{
  "num_hidden_layers": 12,
  "hidden_size": 96,
  "num_attention_heads": 3,
  "num_key_value_heads": 3,
  "head_dim": 32,
  "intermediate_size": 192,
  "vocab_size": 3708,
  "hidden_act": "swiglu",
  "norm": "layernorm",
  "norm_place": "pre",
  "norm_eps": 1e-05,
  "positions": "rope",
  "rope_theta": 10000.0,
  "rope_fraction": 1.0,
  "qk_norm": true,
  "attn_scale": 0.325,
  "bias": "qkv",
  "tie_word_embeddings": false,
  "parallel_block": false,
  "init": "uniform",
  "init_std_qkv": 0.0506,
  "init_std_o": 0.0,
  "init_std_up": 0.0506,
  "init_std_down": 0.0,
  "optimizer": "soap_variant",
  "learning_rate": 0.00922,
  "beta1": 0.95,
  "beta2": 0.99,
  "weight_decay": 0.015,
  "lr_head": 0.00925,
  "max_grad_norm": 2.0,
  "warmup_steps": 126,
  "schedule": "wsd",
  "decay_fraction": 1.0,
  "decay_shape": "linear",
  "final_lr_fraction": 0.05,
  "batch_tokens": 32768,
  "max_seq_len": 1024,
  "doc_mask": true,
  "train_tokens": 144400000,
  "max_steps": 4407,
  "dataset": "wikipedia_en"
}
Each number is 128 + 24 x the weight over its row's rms, rounded and kept within 0 to 255. Layers, rows and columns count from 0. Numbers have three digits each. The size before them is the row's rms in percent of the matrix's.

# down: layer 3 MLP down (transposed), 192x96, rms 0.282, rows 56-101, columns 0-95
# gate: layer 3 MLP gate, 192x96, rms 0.303, rows 57-102, columns 0-95
# up: layer 3 MLP up, 192x96, rms 0.308, rows 57-102, columns 0-95
down56 103:139138092148138132140149125148094108158130129091143092166165150078102085127153111130125143147125134088136114147117124126104136126152100159130114159161102122105090159149098111164097080143136105092172131104109156133125154099087123103122141106133115134112125170110148114097142110070112162121
gate57 093:144093119147112138078131182126178152137114105119085113130117162138143182122139094104147135112112088189124142147107136127155136107141138123106145164142131146137110174118138125135075150124144118125138105146156122135109082131136162129101063141137105132136147152107100139143143115111152090151
up57 095:122143102155103090156100080129126139143101135115150110136168098127106146144170106141124065129133130139131112140149164175141132116119165141089173119103148141115136142078097151131112129181095134130119112121091060146128114119094126125100121156141158105119121116135094144108160114147109121116
down57 096:082116106142161157117130120094053149112127103103141117165112116133152144160124112069111102093116108130120152135146157112149147091110153132111147112108175161144128114112105122154138148164092151097108113116085122114096099160171161102138114108142173137127130134126154156111114130137111136115
gate58 102:113154148112131121092124110160157098147159106175125145119125145045130153107095135122114134116144116149105120115103076100114125118105131120107143148164113123150127128116119167093142094182139136165137112092132172152127118158142146145103107143101146155123132065131131126153135102156148151107
up58 110:100120121174134121146135146196163148145155182160105137127113166126106109100114166142083138123142153123096165138118127132104128117080124120109140095130156160128132147105135148125141165130111118112119111118093143147155124121140089172089136111117103145127150072113113100105125104133166083131
down58 113:162071158109121110137143128131116140133121114128096161162113136182147111104128109100124146155089134168142154113108149138102120076132135139106191114170126067143102117129110110134103123177130145120129105180133113129153144173161122087102144145103122152105141132155133124139116142122134125147
gate59 099:101103138159082122147121132126152132160113136095111115176113090110146081148090132126150134155129116125149145119127130104099144133117113136161142125162145182163078098136127148111083119113145148101104115138124108104094110122129128100130150147142126133117170163094144182091126088142169145092
up59 098:168107144120144120144130147070125142126118148120113112085157157119154139119125143157125114120160111142105142155135109115146149143151130077144131148086189111119133149126160080141131108129127174126100122123115162134093177110114173138105154113106141153138129130141072176139145122087092148150
down59 097:131099140135092147171133080112116107108137099196099170127066113137137147104144109131115097129129100151109128149107129141098089129143121132141115152084116102149135151156126138102123124158130118166119113085116152122123127113103143127130130097088124142134124114185100117158118132168080097098
gate60 097:093141158152139124108109092136144113151132097102108144141118092105148102169111126131110090128127099149146097128073132132153129136116140126128105125123136113126086116142159153052157135103121106109139121139109132082112114123078162138131135142135141161136120178198136097129155152095117111152
up60 092:104121108123117115118113133112144108129115092135124134166087157162128186113124123106124170121152099119127139124104105162111146168129128126145136115158172145107120127121127156125096091188116098165119091094166112141138118108148129116110121099131142116116172143163105156147120134117185187093
down60 092:109132112123138114127133129115113114148157098135112127109173116149097144139151155156131127121117115083114135137157146107113150073165122180131121158160108126108124151144109136141143084128163095098088161133108171150139152166080124134135126138171176112133163131161157133101122081105135160101
gate61 095:070137139145095150130150147138092126119090112143115120130143116174126098147127132086097069102151122128133084142140120107114162160148152084152113131097115133143134091120142113110119183116135131137177152088142144094140151125155143138165141123138121127125099106122166157118097139161087100113
up61 090:129138118141155146143137104127108155147104120134124123123146132158158070113163124122113062097102128071174148103144139156088120136107116082141172116152162140156133133105090097149175101175136145092118126138147165133153119128127169136123148151140091105129131090138129123120134131114103133108
down61 093:093143122125162121109171142168082118109112135133105120141166106098107142111117095138125148109113116097154072144136111092173148092146112117141117118182126144151105163171124081139124098150117089104117128130129117101125124070101139122162109096118164128142106097105146152132131118126112120164
gate62 108:138212156132130199137130143156130159135130135131111134131086133139145132111110134114115114140119153081105105163121154127119131103156114109107087094167103124133132107151113151123087145147118126161098127137105120128111165164103100161100103165154128123124130142132152104119112171076134111143
up62 099:131092147141124062140133101123118121117139126123113142123150148151094140130148141138114117099160097117151138094131110114134159141141121150100119142113144082148129160113111174208076171097134102114116126139129123157156093080147108132150113116106112121169114125092128104177141106123102143112
down62 103:124133114141110153105126125160156096091096156126174103126136086151114138149112132143184106128121090137146125155115144132150113177118115067125140172097142128085146088117138143120145129126139148127138118137162128076127132123098134157110119095128153119118155111137099063104139118155126178109
gate63 109:173070101153151133126137176122143144122100158138091117121112093143105129123127113097132077114091109156120132118105117122125111133119122100137137127191135104111124171102158126109092118109146162167119133176145122120120137149073141185133131126087117100127151165134124105122155160126122109144
up63 108:146128119133128127138123098108096108152129164141146098152072089111141151134130123145133111123114096049133180095128144127083185147140147135125112157116159130112125137154080133141143161174122128122130126163089139150127114148137111100117098164120121114134117164132146142112118115061114133124
down63 110:144127093128150109129143124168109106135150125118153093105137123103145152142145096144087085155136111132089138129121138120142183170138143129138114129135139147090145181120096141177160153152136141103162149122120167098110151106125143079117134115131112128149089130167105138132100173146143171172
gate64 103:107107157124107160149086117104119130127182118118128096126151130144115129170063145128151155090097158168158138130143128123107165137134086142117095152150162128138135071182133139149143096125148139116117102143100100123135139142107175123107127136139118154135078120095148137113147102138143141095
up64 093:151132138087109157143139126132131104142101085148127141131121147088120125092112128132111081131151195115067115103116151175140148117162112118126152122147139119160141114104100136150117146185087118124127143089148124147114147137117108112148160148118104139068103116128148096172109150120145127092
down64 094:131136089165122165113191118151113140153087128106096129164110169120105114143144131140126152157115144086118130156166106131133103117150132160128120154111157151158105124181174151120074094157128139145136115102116131108158117138102153114091132104139136105135085084124104103132145103151143129116
gate65 096:089126154141176129116163153152136134101171140112146145102119099099110123123108108110107138131192081106124149156168146164082131096140140122109136126055119116141092124125143137111150091131101123157173110102104142153107124091109130122097130142158126119121093116102123123083129135129133136109
up65 100:121133144116129156095146129153117100142120094080139134163149134147130115122092144100125103108115155113091114105140145110131116142157096161117127108110104071151159103109106122149094118143122102137084142083166144134163124132160161094122153169084122111153119136124172118105110193148127127103
down65 101:131109103120104142139134115145107113179111183124174163160120135128158124113134147178080126154124177118147121161148134125145116121119167141109141176157122055151072130126108142145133112163105113121110127111165129125133151106125162113131136131138158138108118129160134142143159162108092152145
gate66 094:113157132129122078133122125132100106124094089072129158122134125121102172176125145119124163150100112141141113152159149120123173105103090148126109134179119161117126077151160147108138127183154144137115089095106147128129137134191161132136104133109129146155105086104142127127128130145132141116
up66 093:077140116106090123152116129157135160171075131136128139157153126139080130122143139119072171114108147174129112142155137156138129080094119111126144116104116139165113127157152110108111173132113106143126117158103142093119109145141146142104137185144155146134113104139160137117085092150127133099
down66 099:153087129129117130168081098139164178138116157098178123106133165151143134086139119138123119181156160123117137122119151189136115127137157131126088156124121099181115159079119118128141145129123135133166155157138131134093139125127122126157173113126120154083129120125162120130150131140112102156
gate67 110:136148131129115098154132138167136139114144088151127066095107153118160118128093087121087141077119139140137149147142090113146141105116120136136105140117093119137091114122114159176144128135124154162119112158131124121085104189147148131120135093145161122147157105158110149113172111162090106122
up67 099:108116170117114078143113167107111115107173153116103087115100136120106098133130040141126125097124110159106146152130097137157112125142089133132095138130130165161072141110106143151124134132142153112104129124130135104158118154128117110104158124137120080163140137142163154162143132159136151106
down67 098:139124166111098172132062118133134129156145189118119126136150127168137124115147160130130176171136150077123107140134137139130113130154092116153137099130107139103142161146151143153129124140166123096169156127122079115153141123137109077153148145123127151154104169113147146134095135134092117093
gate68 086:111101145125149128118127148115069136134100135136129140130109136081123119122152119108124135138125139146124148136168165144139088138150144104113176082143165150126123186152162079181130115135129078102127142129121155120139085114069146150090130130158159158136112152152137132132120118160166109143
up68 096:148129108150132145121131108137134140189094088190118161079149147113087138139160113127112157147145114121153117133098115108116146105093084116144111144123122129125091106129139133108122141166127131104137158167107131111163088120131106137104096102110153086122111066134144119130124115175106164147
down68 093:083155116093142099121081121130110141137140123096110134166129150149104134156132173092127151153160123119165152106152115153098138112137108082123116135112154113116121143123130136133156148142123243124146085126154151125138139124133126125143098106124094111109138101106150136152092152132122111145
gate69 107:139112120164101160134145100136133136134116115137133110090103104161161174128168115096094109129141137140128108099062133156112110138090086089173116108096098169118119136102095106111130131160152100138107142134128121087145106133112116154077128157132126152176132097140159143129121156124110101119
up69 100:128099130113115116143123117123116160124094151132159138150141099075108088149141131126107134146135099158187136105161104112115149131124155129109132111153167119134121143135139078080159126155159120136156141146166092098164134125079132125100138130073091120121125115136166117177109143113170127096
down69 098:121105160100142182081109149114160152136156134126110148120124116137136118132094136162158180145158167104139176114128088138106119103167120102170091120134167126113147116161122144142127099114138145118096079140128141124121122133140121127169119150110142130183111103119150173147120142118151107084
gate70 094:124137184136094109119142123176155134166131123155145127150108152114126089122125117105129121126157116131136120093186082148094141163156177118177121175129169117150129169140095095119119130132123131116113121130180141117117127127138130094104123117146171144125111126130161106131102130157071099115
up70 093:156126138094151126098097121089126084136143118091127138125132111140118138121108143120127150083148156108130111112074172131124101148128125112117135111158087081089118128170148125138100143157129134118155164092155105115161069131150140112142174099104181105118171118114141130127124143139086137141
down70 100:157123128149112130140172097158146101116122129120153062144134143061133173113095148097143109149124137108123115117118133133120099124134139112116139104115119138150125121090107102122130141189099111156128137134081166137146116143111107157132120156095129159074117063108135162158108116130109149142
gate71 107:138136161133131104156158152122108121106126158071117117065075111110147114124096134094115120096100134140151091152132072143136128067104162117163131157100092116128107152127150157151138149129133143108123129163086165102145096152143154136110146110097156130152109143118142107120143144136130148116
up71 107:111122129146099152124159164106104094116103124126138101134085148144138121150075107130079127119146106111128137112146110091166156089119146121123141128105155091171089171133144084118140125073106139172122139098121106123133107077137136106153112117138137143131161151112091147141114168088146147120
down71 106:113115153125143154126132137108098135155162083105115127141131090069134130136099116128102136133110152137160134114114113099114149127094114130127159135120149188111163088135165119117146110159152171117099150137146101185087107104107126130084147116102124080147135130117120113113175127169133141094
gate72 112:105095115142113138100139130123140090147132164121093132178113088140092164141142143138137103125117118128085134149114130161115134143133122136199134130137143114126110088144136105167098150162147126098148114097116089097127112134093138105087134132133104081082133153157171119125150171094130109104
up72 117:117095092176136162102123152129121131173142127129118098125149141097115104133124174124164139126118067101150163140117118142117142132099121161092122125098137162112097103150160147141124127156131111125156106135118116161118129114129152113166115087113156158067178172123124111122091132083137147120
down72 114:118103139171135148105175117182145106146079089112095108149144113112131151143086069163121127127124121126126168109154101126137108116145167098104158130169120158120123128100122088147124115134138136124137174125113135123156133098126151113152096134104153101085137116126152144151153151080129153160
gate73 097:144129122100166113127106123116116134142159121128138135137149134084102156107103140126129108114094129120125131143082104122175127092106134146155110150089153109128103091115166156089120156141161127117179148106097165100163113142130163191142114157151088139128099091111125078123144123137097111139
up73 093:094113132122107136086107087095121121177129139119085135143125116133120145139187089139137155139162118136115110110116093100129118120134145140123163132110150116130129130155109080120100171136121156122056138151124129096165108153164113127074134128085163121128117134140172139120169145160135125147
down73 095:135164155141117093129136112101111136157106134145069177109144136101144120155123089142113137161178149080153137165112118089138142095088125126167128156138129123134116110158122142129139148145127098138099122109116119105140142140131100143122154145142125115116067086162125104108130156131072126178
gate74 101:155159125161127135074140179141132137121141143185079110144086144070115082117152150104122119122113121143137145110112111144088118124104131134132157131124159111113122148110102103111127153116167101170134127118145140163128114158104147142132107143183169143126158166120100100133113154105120128091
up74 096:103119114152126155091159119139152168152134161165106140171087175116118135115109148102114125129121172123127151157105102105112119104133166119092159124139108106105149140103151114097105156161123104105084117120137160143153124158104121076149127119138125158140171126121135128127093172128065122135
down74 099:065116160094093128137075140150124133152132181164100131139089165145120118109173125129133118153121138132145115113144119147115184125118125141102124098145116067102125111127119113098125093123125148120143110112174117138165151158119119102176106155137095110121126180102151148123139144113118111137
gate75 106:091138125154114132108143085132142114112122092145083116156102115099132148143144144127143144120152121117101130121087143129149156168167185147149148121158156129124119103122160116140147148152112164091127175101095132116095145105155115099130140153129086171058142132145141135086117145091136116130
up75 104:129122115134105168116131122123145115136174172148134185157128101097171087097108136156121144143100175115123139124172113158097146151115141124087123116174180081166127115148167102108147150112110151151154125114120119117096137104092123106141139118148107147147161137148121109146122125126120083129
down75 104:074133127135116126089117142136128100122111136122144104148143112135138103136122170161160111131116143115121129117153067133122152172128157139141139188127160125122175156154141110180106100109119158151102116160173111156106150155092156079148142140145122143125141076120124109118157124142152110097
gate76 095:170129119093137137159129138135123104089142149114111100118113099125122125141084107099136113123132101105131086126113147160181099108071137114118114132113102129140125154157145152148139154079124138133090121127115139083090086127099104122126111187155102123135107168136168104140117121089102159100
up76 113:159144136142147109139144105135135160113131160102102103154137120116100101105073073105132153112137102119158072131128113161160125182152120099114125139110168113114135110149133142132144153073126104158090113101141148104118094130104140144100119093147121136146082162161101099148124137115106141101
down76 107:145157076111115124157081139178145170112132151099141114099137153137135109112140091093109119139129109121167130125131126180195074145165118141125125108108141106129105111125099160149109159097128125117126125119173122121142151173143118097111132098138092120108119176137141117140118151154119118094
gate77 097:163154139127118107135091134069095101085154112149150086104127107121122127156107128133123129129143150140119096166129131091140085082135168113135073182153164100111107143106138124130158159137086100144093169150144113125140139161105091082140112127147120127140153133131147123130151117139140114111
up77 105:151154109139122108106121101136133121143120113140129117172094095119083145136106117138134128140106156145106140110127098128124156185135091086136109100120082137119132127170081145139135146106157140127145173130105158109167123169133115143119107169150109101166118146116079134199161120154140125126
down77 086:132129118117135100127248156150095156099091133115102106119147188144125117102159146104117141117078108136134137135123156117121072122159166151118166122121144137165113153106118122128131132150126157171138106126126130128119110138137105134119151120126128092095127135108128122122128138129106100158
gate78 106:100141156097132147152163108146124123131088111156149133143132144144098127153120115110142148115131140150133152163123175139098153112124176117136121144119141153123104143140218062171156082164154140166139110135121112075113117147129111128099145111128108104118123140148131121134142157142155143099
up78 102:078108122131135141149122129107139178162123119142128172131126129115100084118111117168097143128104161121123117143152073093140098136122159129140107132137139105147093184067170138113153110129111107118132156163146157154106157147146157136119116066126136117131118113129130183123124111157119142150
down78 106:161132095121096126147118134158109076124087161126159130159128144139113120116151155038141149117096115138111113137188164106126128124104134138117145180093135145105112128097116107123133105157110125114136109104108112132092085143152155150118154128134114107126120127142121092106161076104114137121
gate79 096:109138155156143127117140110129125129119138119171128126123141105113144129143097155135118115138113124098100147133126143121140106144145104192136148157137139145125083113137129142180137188147116111089146148140163059139135152111070134139128163146078087153113106145074083160124128127124102119129
up79 093:136133105109112153169090152154120158106158188064079122119126151151115109163105129108116130126114092148133159122155119137123129151088145103095089112164120120141112163121144156162129122095143119138115105157150159125133085132122118116144152104117126133138150100180146101097120124133100160169
down79 095:118123121056118152112132151124126115151147129144094151137102144143117169132135122107191109094132157132114093131083119091123180087123116123144132114101139096110106128082125151124140103095150127176090107125156109116147157121092119142124128155147182105167119129153112133113137108153109117100
gate80 102:100106171122127127127102104132147136158111113162170105129095084142120131116055116108135172106114094107144079155128135151116147136182178087113131147137156124115097104155182134118108115105138108105085127108133110131090133116106107115112102126132138133123127138119106141075156136122115135128
up80 098:130119117129153160109145147155117111144143172127115154136104155090140089137171133143139120173083100157119094146105119125157097138083118119147152121165109171125091182126117128133119130178142142104110151125085139120150135080114111150104141137112134124143092125152095158163143146095147103102
down80 100:118135116110132096132213094094108115130106106092111122096152150083121087113155126085126150133137126100101103132156152102140122112127145150144107123105156113121096086150129116081096130151098139172141108099146138136137141136127147108115116137112097142150100132133110075082110098117099128138
gate81 098:103108132143103136109118136131096110141127146113121103097083129139156178173165164076153095181072138093165112132061145095103155125148118148138113105142156145122141093143130127117127147154108111158095114125103125136147150132126124150118113131134155162153170159107120104132128102126129112142
up81 099:076069153140135127132120118151106080117132137143136118143089180132110143131112132126167124134132162137113139119163121120163098150162152122120155094161113103102131155103161132158125123088137120100106113107166130127124131155120104109146173111133143133131120099143138103105142092146098084199
down81 103:136123110159134126088122141098145138153142161113163128138130138125120186128134138102120127129142131131134069101075144103103104146115164138120102110150128124121165120148105127146092162097134118126156150147083145049142096147113104175170094147142125138115166101150161141125127143134131141096
gate82 101:141135149114078148143129158122090163123089127114087125103071162107129125111153106116140147136160090126107124140162099105125109129136135084074143144140149147119106166095137168151085137135150126123118081140138170145147128145139130147099137126115164109130149104156134109139136133134174109073
up82 103:084165119121104143101137133109112113116104153151112147130070189110141132133177094154119113112112129164114134145133070103168126146123124141160146150147139150144114163118097154137137115147141130159132128159096145132072140100107087161065100129115162113108131134138142108147140119118141143116
down82 098:150151149101162111123059135132115104126143155171145129162181147181155099125135095110142137152124144150118108132147114127140115137189095114148113123142120082090138159102132139144097129086154104098119068159126114141109140124143137133149117131101118133127151152109138144127086109140098135159
gate83 106:125123120147129118142145135108086141144149147107138107103174114103130086184105148106177125118121111117124145162144140085151175130127125120144138133158154081118112086135152103095145152140111112151134135090134139111125103104125112126178093150135123097063136158121095146157118143152099164153
up83 103:113104152139084138115105177118111130104152129098144122110167123105136129154122123126169131145121091122142107132119139111105165093114109171167149114111121076122155145157152106112127145149163134144141125134079122134140110122128129128178053163117111159125185125137155126130112124092096161107
down83 082:126110136110122149181085088153109145128133153147183168135135138099151119129144100079101127169149134175114128114105165141153137186110132146113104101118130133158094102127125133151113134162121132136163160137121117160137128152150128088106156149128138142110107150130159155181135119155146144170
gate84 103:128140136166156155129156124077124132170110127152154148150134140165133118131132133095167131143145098119102098112130119137113171139132158119138101138105155119119071110141152102108145129120140138131145125099115174138145095187080143105157129140146136164127138126139100097112072145148110069163
up84 102:135130151149089117173145147118128132115129157114127092104137085121164134153121117158121160179084134167122128166101104098120131138065114165090117158134097136159127137137146106152144128122125154089115095145095148096165157141102129128158096145156124101133116160124157142102118141165126115160
down84 107:119153139122162173112134132151140143129090160126084135114145125165142142122142111099128172125117146140107120107149139139126160101144119144151094130090088121150091115093158111112102101091109165182167187106138112123136104109118144161129198117123123133154136109154110137152164115154134146126
gate85 097:134087137115183102097119130158109156120187132145123140149111119115150106163071114085118122126174132122140110184118130140142118115138191106157128161134134140119116130117131139094115147110102092130118152146140133133085142130059100097116134140149112109111128133118109121137124143125071128151
up85 102:157127121120183134115121117160145108144146148095105121153127134124116189134163142110142136147150192127141129140103096120118128157149179138095162087180117096153137115124104128120110061142106128133128121128117167137152152105130129098139130144164142109124126087150148091154089127140103148147
down85 094:123121128125123097116217126149092144128131123125076126135125129121107141129101090136115117078120136090140139147120098116126142141137143144133156118162139166129138193149133097110159102156127096156110111130155128124110149094103099099117133135073122095097158089089121114102123148131094126142
gate86 089:119097166098159139115131147142130150122155129138113077144126148098148135113143112144069147149146117100122187143107153131126102125148157088122115127131134136088100129120103120118106087122115158130089139121127156171107103132111189120069094110110134116122137126119136116167141068167134109123
up86 091:147067152138100156092134130142146117111135145121128143123162150137145120175121122112170123148125130104163149135135086098089129135132108109086095112170128098128105137128125140131143117110120179106143151115086137140120137133109182067116135114166153092140135162167127090117163136155121153149
down86 091:148110119115150130079088163139146132120133113129120131104136140140088153113119096116109117115138136159141127121110104143179159152198106116104093124120135106124144141086120111114189103105105219099110155147137116129132099133135093124090148121129135112139134140129136115165145130149144158096
gate87 094:152125096123169131158165138112134122148103074153117131121125133087111098125073178098153138124189090147127118162146116114090128130145133103162114140130149102144146104132125103106121170144112087111138137129150140108114152134116102159150142131142110143129087106142142135169093144171133177124
up87 093:149137136138197131119126137176096143103143150125147104178095154094104105115104121081109138138135152141114129162159149139114114100119129095143082105094128117150126108132098096104131127120141085103169124090145142160126119165130119136136143118110119141128143108092155137117053118157152137144
down87 099:115140120122104156117113162165076159121126100142162128149139123130141132162123145117117144131119172136190166113119106121118089099133151133103136092108159133158184130130083130103127100169111149133153084112156112125127145146103102117135150130102143129110117137153099107133135082108188093144
gate88 096:134153119100093140097127124184129180120124109097130131150119102137138176094081129118140129147123122136089132161124142153146104153121096132116187113128125129114136095110096115106139157165142123169119087109098116109118143084110151132117152102138115166131159088150174082101106125146132111141
up88 103:155120146122144133136117129104145148131136170113115137139125156124161101097100113140089139117099163100111164136145147143113136148135110155070170141159109146156088114088093114161092142136093137173063157139110127149104103120151143130117108115153106155114154127133123135084113159124181111126
down88 102:133127173127154104108148124092041131139133115130135117109096137118155149123120097099124128141159140111100158127128099136123182131094145072117129133114150113190140139142134126141088131148101115120184153154095097123141140124132130078134097132126144123123153139166155148161141148143137102138
gate89 101:150126118134116133173152136090153141107114115112132122075125135129138138165179133135138100148100107088159128150141134064085115132112085121108161129144134161139146156101162119149113121123132139156120117083120071111125157111079155124092135122124116142132116112140138121164115148073140138085
up89 103:045079091132095105104102121156087125099103123127177138164123130106091144092120151132152158127134094138163130122101087134138175119142141100131104112142100164113154143113145172119138130131123167136123113131121122149132152119126152104152140183114144137129104128118122097145119143170119107124
down89 106:125135119129110139125200112120096121133121129101161158134101106082145115110156083127135147160117105100154137148136123136112142152157100126089098122094072170147117113134095093144085120113117146107105130104115111141164120138088149118119141115144111130077091153118162131142136085120107084122
gate90 091:100146186123114094086130120101125126180136145157105094120123153110151167117158107135132104142122135144133117098138111147100133139101088103164120133141107118122129178133135109170119127170102116148111158147146110171104154143167118131118135151112153168076100122146108100104135104122162090102
up90 089:124143155087147140091174134122153088087111096163130149127154191114101130132139154114092110129137148140132114108107094078095126124118125155178151122150133111123117125118076133087105169143112125100136125120128117084130095150166164098133116118153160128113113113123152104113146133097117097128
down90 084:163149152081133139101169156132107105125142180128108113145114138118118164126129078094112121156106115129139179061151092115113128114105158103124149108108154145135145132099127100108129141136134156133102126095113123174062121098145168150134098138132115135129098176112124156146122117137124130114
gate91 094:112122113125126111137137180147129177156130127160122132124106130136116107095105123128118085113105117106135095160131119179120166134102176072150126096152139115121078110145100153104122157150200103099116092146108126129103150127154128134128122115110111161081142122147156113116095158154145132132
up91 094:098132125126155138153094144130124140115134094106149106149142132118144106083118145131177115103149097108122140146121106163128160090087093144113111119135151132129067113150122115078111127105170139108166135151116130092095118106149096145129151083146094176157115116101093181133106153137129130132
down91 098:141141147104139117134072142140106108090126132111141125068160121155104142093140126102090155122160133126119104107073160095185126148129084155114109097099151126099127124148159104132116130146111159163146136136125144162144103088147145117093109089093128099108120141137105119110086115110131150137
gate92 093:164140112145083169132134100123137129158148147142110112147063162098148109122098125145089096111088104123127118128126140126137134128119145153144170107189153159085111135141128130123110121139155150149101131154090112171171133078116125101091102135153146153141132107129096093108135126113135111095
up92 107:151088160122119128129093081141098138105107131082105129093177081104143107141128119109119155131155136145120110150127198131133103132158103093122126150137172108082124128138116151103176113130130097126125113126107135192097153135144134175108140138110137118155127108154110127155154116126100151122
down92 101:148098155170119139124130107101153132148128147103100131104105092085158092163123081147120101082132140093149115106107135113144143120107120085157168145161126154088157118128094182107130074136111072114141117147138116129148156142124123115123132132129132146097177100124129121126165107112136108145
gate93 104:081125145185120105149132115090129129114143152111128136124138155134136124182167139123132131107112086089115123118147116120124129101143091118106120156135136178105112096137161151118123149144118105192118102111121068102126138134133126124107161144142084140137156155157132146137131119124210117107
up93 103:133132119106065122145096115125098120146160128133136186159093162104122099146120122143113117137120122128169168164113063113121087161134165117137125115127141104107132102111114115150113145105141126171137143168126090085143137087136123146126164124116133129140128080143156129167085124128114166132
down93 108:138131147124167135161180123170105124127127144108119127126145122139103117095118129141094142119132120114141096114135140104075095175160109124137141120162129094186115102126116106108102094141136130075140107116139141120131113065122155123088114130151124122145106115121118066167112098119078148150
gate94 102:072134127145129151133134083141115132086114133115147134170143084133121101091120150153119162111154125095114138128150186156104155145170103133132143111157146130141125117091097160144093148129072141144148143143159061160102111118129135146147124104113125109125103141133167129155124136147143133084
up94 091:136128123112128143151160137164170168145117183131126106124110143147149162130120149206101122128096119128108112124099121106143153078151156082175141120119126105096137164105169114149160126115144097093120128115180134134161115143109130101110149125132097146106147148151123128109111101142141158154
down94 092:134120138138135144147148107156123144112122104146136135127117100054137163142107137144147131133128146119149177141095086118083136131080120080137123124163135155140115132170151131142100113180121116141135140143176104135140100123066136120116145082177125176134123127123087149129126134106096099128
gate95 101:122111190160119054194116117125134116140082129111112125107081143134145129132128164122139141182126112083140113111130104125120093134086104140115141156156140102132129131103133140106123100128135129108116107159142162090157132159131126118118159141122099153121121140083175111143097128132128165142
up95 101:133146113126133090135141141139127150108128102110092121132134073127150071107118129130136096079137124164165142159157174091094115163149155130143098152175138141159105083095133114130099135158110135127126131178120118082129150152157139103139127101121132135145129105133119174125181106113117138106
down95 102:113121094137109144134080090110163137171149142122158143100124113133109135110123160123131169142130126135114098115100130120128063129134128193148169115083134105151146136130125144150153152082154152140096109140157134142130163116154113141152129146074113117130105117100124101154086123115154128181
gate96 106:153120151140112151143125115106148143111110143080116075170118093130159125163104130101147139157089126118125131126069105120131133120159159121156149206124094149122139121158126167136115121138107136163114146144071109116088123117148143151156088096145129095112125135122113141130087111124148134155
up96 099:113160096120139129093132103130118097111162144133144129156123102123121109102186108088135142117075179097153110124156146078143113160142181098120120141092173134124121162159115082120120148135128120126127142132123088147130161160121124171115130125124126167134099111134131117172135138085133089123
down96 101:115148106127091137108109134105102122158134126139124164104131100144105159139098122088189123128146117137116128096105154093126146114084143109179110123133098139137123120144130138129153146072146075103149168134098096112174097107161141117106116131107156133118136160100113158147138106098139071133
gate97 101:132171125157144124165126126108129129181124111153113162144112132104100136142136140086116143159170141126121092149136137100121116112125187131118087141167138122098090096136158096113154138150171139114123169096115178086143160105115108109095164098128109146108113135099145136147088128139156138133
up97 101:137082155127119078101138129148142131163135144129080086136139088156167114133122145159124122107161122159111140152102122142130120162136122135154118155058109107103111107140118096170096115113109118146122158132136134168117127174169138135111153158134100148143124081130142119172131098139141169142
down97 097:151085124101165135128128074114113098126128115094145107100160080113118147106117147114160129114123136099122162195126090099100129157117141115139138132148130136182151082086109111127121098137130138152123098147137154146092129138161092109124133154142120131112180149078135115114140116150105102119
gate98 094:122122185100135177103138100155127098113161124137152118099124127172157160132125118121094145142129071125083107162141135147120160122126191137186121115127144129142124153137113086131111107117106125143139108110098133158122138145094122149131101077100129105104085122103120090122163148118123117137
up98 096:121100145108159143154128135161109132133128134146100165110100137156099091109126147135174087125133085114094148129097114134132117142144114100149118121134118131152153131089111123115095097159105139133185161135136073127120104135106072140130150072147099162099148125112111149130138194124133139117
down98 091:111137114121118150130149106137133145084109105109129144153116145166143170162117148113112149110154109080159166096169155153171150088142124164083141121150168116128146120090121109138125113144146160108106146097128172111136155149130168144109132157148128105101137160087133103085139130099143136092
gate99 103:150107129153122087101095156115086102094182107118143076137161132153133106110131136099110124131107191111104105105146151135111132181125110124136133107154149120121105131123119124113137108128159108175119135150102115127125114159126089125114128112115157108160123130126141133084182099179167152108
up99 095:166123100188123106108100156107148061152172121145145134147170095170126179133117119103137156135099118138083132123136142131104144112120147148138140169146148127109125153141120165108104117137171107146159100139130102157077126138114084112141149107128116102135133167144119142110150097130133140147
down99 084:127160148076160115162087108098113170143139116145178155100153122138131106117179095151154152144144097128137123122120143151129098165097119158147100106109097098135106110153127123118112126111115064095191140134115139152144154140120160142132129167118099108123136116136155148133113132087150124124
gate100 094:120109115128092173104123095106144140102074125127144114074114134094136168114166130120091094121135128085144140102114106137155121145122092146103162156131174150138080115141161140171141129149168125126121126091138073111144145147132137105144113138162122163126132107129093096126149164153132109130
up100 100:116126081115161131094116114120130138134146105141115164178148156122125091125113151137154121112137121177149177129087131125175135117164140114166114133131105152118108126080125108148105118110100109159163119106096088146064116124120105148113118169128107095126153132152120158117155151094159152109
down100 100:156138064104126114151148110160081129082095116164115147155135119123139114160134136116163107106115148129134128118150130155106110112114100129157164167148128074147102175124151130129101113135149119106090142127127153166109142146160160101107124165161069132147158155120123109171110123118132129131
gate101 105:060106156106151144169110121121165121136091123102124109135122140115164156107163163115069146155140131117109122156106143113142135132154087105156155137129100140102129135110140197105135115125114143119169087115121123141061135108076125124116124116157145116134132109144124151123125129147126137083
up101 098:105126145166125149180133143144120157127136143107123115143137100138132107143086143148137133137120099112089105160127145131150151128125157113090174125144120120122165140095124148110163105146106127133054164084100138127146142089111130123138119147070141125159170158132161101134118135100181153107
down101 103:156125137126138149150106124140141136123135071112166154086165129142115110092178158127105142168140136126148146112155148099096161147154152112129107135126134101148134094119118166109092174090126182131089072153088135129136113142133118130128129165136129157095107150128130130141128078131093141144
gate102 108:144128112136108129135169174146120148141102143111093103107109134118122138100117143109087089110147125143144108176145150171103148173110128115130160147154137105132083130150129138123120142168127127100113175147072137097108125087107186149151120134127091152139143099115126141126081098135080129126
up102 097:142134100132195118101152118147144132150142108125141155099134118085161077143120170104129111121167094120152156102147119133117076149136124104120084121132122137150166094142134161139104065159144104130137127156157110127159121151117129095164168095126123108112123105156100088118143136110114130132